Weights of a small GPT-style language model, trained from scratch on English Wikipedia.
Size: 13 layers, width 192, 2 heads of 96, MLP 1536 squared ReLU, vocabulary 8192.
Training: a variant of Adam for these matrices, 8025 steps.
Each number is 128 + 24 x the weight over its row's rms, rounded and kept within 0 to 255. Layers, rows and columns count from 0. Numbers have three digits each. The size before them is the row's rms in percent of the matrix's.

# layer 7 attention query, 192x192, rms 0.101, rows 46-95, columns 128-191
093:100092162149120147106161082140136134109132166113145123151157121150154120144075089163122140140135180089156162123091120137154140104104166090129131149131079158129156144158132119109122102136145154
095:137159131157100124140099135120152090155154119126164122125170083109160120123122121170145149126151141099191129139115157093144108153141118156135139161096131134098092125146126148095162163163115084
105:121093147082120120110146111127132133133093145141124174154124111096157094113174108117139151099138102089092125111176134159141114133127124115125196130112139129062158108163160165094123113111116122
091:120148116159117172136142124086134134123120127161119137094119136119175113115121156137098157098098117110096114127152091144134106105106081129130157127126142144121104113127077130119124120155124125
121:118098116129103154117134113159130135126120141091123152129124089109120101141149094161147126135118133086119126114139131120120118136129167060095171120151128135121106154154193120107111152129124141
093:131118171108161145121106083131117113110109132125165130184121132136134101154156187122139120118169060177124131092109137152142129102093135147144162154137112141166147157142139129074101155147115144
107:104105110115089161077135105110138103134120153159107128115119149096151087131131127135109107068132158117099082080180146124125129154093146130102181109127101096092128141187169132129123127134117168
092:163123194102123179136114128122121126083136165117142156122143124103131112100176121115141135114159146138153088176136130099105110109122175135114154152078095151159130165128112122119104113139086127
085:138158128134138145158117141096118121083144137129125123130126146161096122132140212104097112113179103187134118086166146107110116113135113173145130135094111125189116125113156143104110127132126116
110:100163075132137116162106138118127141124161111114167086119131144150129148133111146069087141127125140146134123140128142136136126152140118169152109134157099121133106167140134121174122161151148083
094:111122161124162148144163125134100114145167152093116121151122088131148094138111102122130155128143134125141082116119126149149141110150171160163129141115135139118118148094132167140115117120121123
115:140134139135142107165129111107112098120119118133108095101166183148113154109112150105128131139137139178152129125093140132125122129167111160151077143112092111136118148098102133159147107125132104
084:136118165112086154122106076135147141129112141139075162111119167099134115128134183129130124101133152141130123114120109120139113135119128164124140121145097117156161146109086122113139093131099133
106:125091117134097137107159137143148126121143127074093121091142124092133127127137112115112105133120118124106147100146181132154116172115141125097172143147147088111112146195153112115075126129119149
107:093134110138134083151128133114140127100174124078135115121137164159116104120088091129113125106128163161147148109138154101126153118150127171140097141136080137118104142128090125175157143137128126
083:110112163124117111102104105174155107169177153124150099178118101150122117138092144149100117100103143102100115168077119100152137129134161127128101184119130129152163134139127105151116149088096177
090:140157120108107096096098154127083134120142174190111132128123140100113106103151103105137123136150109106127123169185130138102118171148144113136119138119133123099102083112159142135138116139126111
093:080084125100106169102145134108151116154178120150099157152093135095113134142127152108118112118125179123107102116149104157111107109107167158122121088168137099120131138105156143175128109138116132
099:142149121142110090132144144112120145093144094094133107095095137132114145135110112146149121169158110158150138133116099117093157109163120147119109108139123143132101167109086113131179132173107102
103:111117121117127134142138096127143171116130120106138143146117169122092189137085107117133138146106133147118125151121138124108145120153158153136092156150098147123090133114095127155165150177112114
092:141150098130099090106166161174143159143136083168167129130091102144165104119139104162151112146113092144099128129126063121136144101121128090135122125107153127094123148124128100126150162113146147
095:106128143132133189131158133127141177091094133123155124134103143123119158144156134119142112155129154194151148122106095143124113089098094140124089116124111120155102159103114124175143129150108117
096:116157092141140102163106123096134106115169143141158108164112136198139159078103105117115139145151128148169120166069090083135135126119136154118091135077146137153107136112122122133152140122129130
100:130145150142186137139134116134102141104189131115145087133114142130110124123100143125135144129093147137136116131118148091116110099162166136148130199120089155142123136130137150138165143149080104
147:094109104126105182103143125147135096157129120196096170111101109102137125116142114147133122126123124121091116133161122152126118148111137087104179113126145122110133078142157119116121128123145138
099:139154100113151125154102153133107134131101124181114125113118165127105151099161159124151152118136076165131118148100114166121105146134103126118076151134144108141139113090135138158149094108120107
167:162167122125167090161116176109113141114166089107155100132123139166159134114097146082115121125138122141160111138085130097129166151180140183143097127110131125152136137130109165133144118088115111
197:159167107156159097172120133118125126116142086115137113111155163148143143117099162100123123160155131154149117139111136111129170128188132173152097128100111137152114156120093145166164103141126100
093:142175125128092127149110138177146108087131145153112147107135152143156130086153089096137138140140170175150097146119154117101098138167108168122086151135146132146096125116094127155135100135132130
083:194153138114144079119103158120116168112152103114114120135135121143115137128104164066129115141134104114138095103110124157144183124120175133125110118133090128143111177124125127143121123134125112
078:146149146180112107153154118139159100136173096086137126126117123159142152116080121128113136139111148133151144151103129129126127121130153108123133142110115164175125125133136107120101145141142063
095:132094155162129160112150061136141127133127140156149141132096113081128136146102125178155131121130142130135140158112090206133146098079137128102108099159122144122122110095099103105099151159171097
085:117152133169114148115119100127119093135172139112120103064150161127147100168120124131124124129095126116140148150114123073127123126188144107120145163163146142166110123149138185138130132162123135
096:138126137120073131137178099180143112132116119148097201143134086095155147107142059142156153147099135111141099136105142157114111112156114135091159128120145110136113138143141112119091123124120135
087:177126110129116130123137190140105118150107142159091134152105133118137151101145149100108122129151116152139113117111110159162121158101126131135132112097158107127140069136169115105119114097089169
092:120140128147148142122145135129135135145142141093176120156105155149136109154120133087096147110150108113126128107107132120143168109084156157156097112123109135104115120156152155111131126141120111
091:137141135162117145129110116100093122139078117154121121125113143135156099095131169146078142139130134164123125141090093133108113116149133163132137132148133143151151083100087128147174149061068108
092:156144115149093104117114122105105160163125132174113125102140094142112120113100147161157157094099154087098134151132113091094116165191115114159140152123167137093125136128158141150183135095142142
087:127098134104127081100103160119152125144142176116153139166089112101130119164115112105078139135118108100151129099147131148170171110076170123123152155143105129134163099156132100114108166136132119
086:138110126117151101140092132187129103143130071172111138153116110094128143098142139155151147152092112119096102087134122114143130095165118141112166156141187106141132122152187099150111088093100175
093:160096156098117118127112146135108142137149129148105168171137156070136151149095157130110148119131102131107094094115107135100131139114157154141195148105154162117178117141127137115127098096136138
086:156124123116150108163111150158084122127110113132083087126169153118078170131140119053121140127128150128136145145111202131148146165125122137113124137151123081083153114140126124151094105088126110
100:103103125091141167104139099142131125127109105141150117160103086111110083130135100143162135110150077096132115179179141148141067090106109132104145145129163126103148120134121112128109172126125141
092:119138124142110173108174134110128094093120159140128140138110091123128104143165163165162124144093108155114128143160148112114068145136142114128137142115172161104111088123160155123160112143139128
089:123150172140146114139111089112111172118150164096153119098148129093130129105124108145136092121153128151126147103122157134147119125128135161141120135150100122071147188089103150160129066132109134
085:129103146150107095095140163162114117147170178142125111109134121109135094120157100122138159118100191111137105115105121142153104131141139118173104112122156147105130115124141120128160130081107134
096:124176104144157114153114158130134126109106097127185073130148138183183109130083091138079139138111103141166151122091122115126128118131088132124142133130155147169120125114123116135160127102147139
099:158104176122136140080122098170115096153127142127094127168173111106127099134160169168159123117103103116119121118095169157139140140133110098104161154138117127123154107142144096130092148122119150
100:158102160138144133122107149155169150145103140178130113134109139113123121132109135118109135126115076160106141142090133192161121134127117156104141141132138160096153074120116075128130140137105122
089:107144102093146067153128117153100169136112116105143081097139150173108128133150087116133096096110161137135153147167119093108124122131119067096140110131139130096132138139134164118141133108126134
# layer 7 attention key, 192x192, rms 0.102, rows 46-95, columns 128-191
087:100105150121073126123121155150110138130149166083145120169136073122145114158148097159149133134101123114157162086092123128121069128156177119098111118132140135116128145152136113126101105135129145
092:149136134158091120120123121106092136137137115131132120110164155120140109083085142143150178147135118107156120150092133134115142132165103156152116159099098133141115120165141113111180131158142083
114:100094122107070147093127139147146148123133131163121145147114145104167097141168101162106125128149117091123160111171129145124100155135144093131194107133119182119163103139144125125128112142134153
089:114137136118111161131170122114149121154137132152141144112109134100130090150089130143117163137139128132157125116124129181133103154106085153154143103102137161137103094094124140096154102153090094
156:113077139144081148076144129153133118126123124130114150111096090099152104139131097182145119145137128128105145127155144116128138146122141082098162112124136168134134133147139107108082130150116178
078:151132162128164126082115112139104137143101146141131120185107130155158158128182142134136130127167071133181118127127141105128137124118129153139177133154105134128152115151135150068083112115164150
099:124111104144074140096127139110116123160127153141088133135123121086144115190139114144145112125143112118091132092153118127166110141148158085132162107146137139126120140153154118098083114117114155
087:159132162105115130136136129122125118104140147101134113145159120136149135133119149136133131131162095145136147138102146164100099118120154176120159097143087135153152161155128134122143094151126107
099:149146141120150101147124128138120149127136098145145084103162147134118164145122148086102129125156107175145105153122147108119142110131103154145128121144139092134121118146116185087158118093138127
150:140174120143178118174116135132111126138123106107160099106154147140106148134077156072108139141142123138153120128098153110112139122151122154154094142135117127129120157126119145156159143131125076
106:149140116132146149169167143105123140114167093118157136126146137141155111138088130120152163159131135157162107147109159147123108140154151146141120108125099160116103104113113127144139087105122059
180:149154124119189122177114129129105116106112131136145105134177142147095180122106146091132130145152140132169123119102140104117133134139119146151082139109121098166110145115111176144156108119137087
079:146109190104124160109148102133098130151122188152122136144139095121150108129155133114154124099148134123112136112138129106156117103107138127127110151145134101168135114127127179106109115121133136
125:134064113129099133069138115157137110148138118092102145132122123091119112145135094151136104139141139093089145112143152101142144127101139094095134126152142152139127115172157101140042142151132191
134:124163120118167109155146125144086149113127126113157103120152141154103150129101138099122129140141134137159149136111162131113134134133137165134100153129107128137096154148145152148157113129124073
083:156099144118142104151107135134128095115178124126148139160136113160143147123136141141149123135112109078124154165102183118163104137110165131139113150129101104145130133148117139113109137093152122
099:107091121094122110077101135129129120161117156159127134134097136098136099111144126156127140125106123114098125157176108123147145124117175103095138102125121130117133090110148125147127154128129138
076:082154114136106182128176158137143112144130134157125120141119109085144161156129165127137129113147104121115131107139130110156128110113167092148109093146161109104130135095122110138128129136154120
112:132186110106190116134154151104113162104131143131132089079135156165108142111100139075135140115118137177148121135128092142115152120155111153157085117108125121124116165113118142134181126144113099
136:114176117130173120155153130124113131121147151111146112112173143153122156162088153072151142123147129135155131126102145100099152098166146125172094117094132113133128148121105134140159132116139098
084:127122090147091096096110125122151140123130094134145180089072122158166111083126103117154120169114122168073157133137053147099140145141131110105158094164103147106101087127108117128122115144102127
093:133159116130152118126152137113112157114134129086136109111144131132074171116132168082119137137160101170140108113112075121146153106105080148160099122148126102087103173127119160127155129136143139
114:120163136156130110197092119121103096110121124107136133129126163131144153079086150123130129180128117148156118157098121117113129130146113180135117118114120118127132149126112171126152099135133083
148:149159128120162122141143143124089134102163116106146090116170135138123168133087143105132163131116135131178114118106163120130135116147147145137105142111121113148127136128124161125181103118130078
077:105151107119091150091139113109172100128123140139099119146123125124154107171135160149128138138150146112146147112159121101124099122143188064093124107131145127150130121123145123117138120156114149
110:122205117099156108195092137100136128101099144116137139128168153144119155108107153076122144109126098156129110134106126143113110138139103127151109142131123082124142108076119164146154120101116082
076:122108151132167120185095152154145130119154122103126131132119108157136110069134097095126106104083149139160127173077168127121157153131076202150123138121149139134153143133140111140131139092117103
071:118094148125132086141089098174132119141130153152141154120129125128127095106176099086107123134115162106097109164090161148140144123147080204133128161145153142120114111117134147162146152114117156
092:113155142130140119126105118117126120123140124122112118149166088118126161072115142119150153157110156114120108142132142154147121128135123129121115133118107109156131136124113158120097098131132100
085:176136126131162089175137132121149148093112146117167090131127170162123132137119133104127110117140126142113105134117134141088132142128108141138137146136122103125134120117121130146162132138095102
077:119120123151101087140145106098122118126141124085119100097119171143143114117133100126095136182119144138167154137113124108115134104152126140126105110138094133126092127131105140163156094136132118
094:105096139158112113074159125087152122140133157117126174138095073086138117120173117191121122132124155132110125126134099195118128110116099110095148127137151135121133124102117085117080162148158138
079:132110098160157152114121135118116106137200119108152074124174122130086161209093121144176147105127141130160139128122123073148105078140140084143102164076148132148104139121130155098157150135086180
112:104112151126088122089157132140132105149121118120098195140087097081151123094170095176146110139107120107103147124158138141115126137143121100110181143116117162140112115135130124129078106136126172
101:121073148133095134081116146124156141143087151155125122174086140085143135085143149150096124099112086108099115126150120134182151151052122105104142122150140149117126097149153121129064103126138139
119:133151122144134137161111140122112148116139141100182100137145128152140132144048148054127133134131117123140104156080136132119130138146117157154114140144146127112127126139156103126181126113120068
098:131162158110162142144108140119100133115102153192109084157134141152136100117149165126106169111149122157169161111165101128154120105124110143155144116112105099184138138112134201115125110105152099
075:163160148158137162158114127106106144153098103148102099134160137142140089092102157192132148125080167150086102128141127116131094128196123104132126144087147125111144097129129173135146136136112109
087:103095142097100105096123133123142120137120149148136105173082119112140103158138114151100114128122126062103137145121151128158134144108199143105163104133103158130164115127139082129117165104112140
089:123139139131140149115120143126148124134119105160096141161137108096129141089186143122131130108092137113109147090166173103155112113128123078084158143115139104129129125109154116139086070108123172
083:134124110105165168162139138115150129086144136130115122148150153124161135154135151100110139115102113133173131113145116103140124133138170138131134135122116121158155092100123132114169100108129098
085:143119141141161108168086136145147123112096106136134147111175152132120128153133137092097118121085159097080082150113147101117132111109141124128114144144140085133153137127136129157102171128140116
118:133120120108090137102160121155143131142105109160128154146110083116135110123138137157150138105154109098096133143163124176128124119146140116104174122156137161123166136121135084133070126140138138
104:110121140117106163072148108139124133120154139118137140146105112132109114151152147148158118094132148108144149115157126138168089115132117128122147131114155166119128115119153122105132117125138171
096:174120185120168118151107114149085129098122166119128144133156141110143134148126139082141094128159139112145157095147129110160104131120170159123106147156099128124117137147107156126128081136144101
082:091141136140113127074104133129087152112149144094138111139115116150138158087158125145153168109090121113093143179140136156186139133100167112162136132185140134122136132141161103114118133093130080
108:140156098144168112173140139133137131127116071164154097115177158151151137092058098087110174126117105165177126134101103119142136094175062164110125097121141090135104140111127165138173122121122105
135:140068147134093139069109134120156129109139129129115134145102112116130108138190131158147123109096111099076145119126161124148138127099137069119132154117125136127149112140141104105077153125157165
106:127101138113155122076106128114170135117115177107104138159128100111134128138170131135115137090118117120105137141140162138138150100126111108111110140173114113075160117117137076117079124106134111
088:124140062124147122128129099165139154141111071135127099080119158173093128142141127163139089125138112130101137124165092112109153149095113139121097124122139113144142150123104133133124171136149163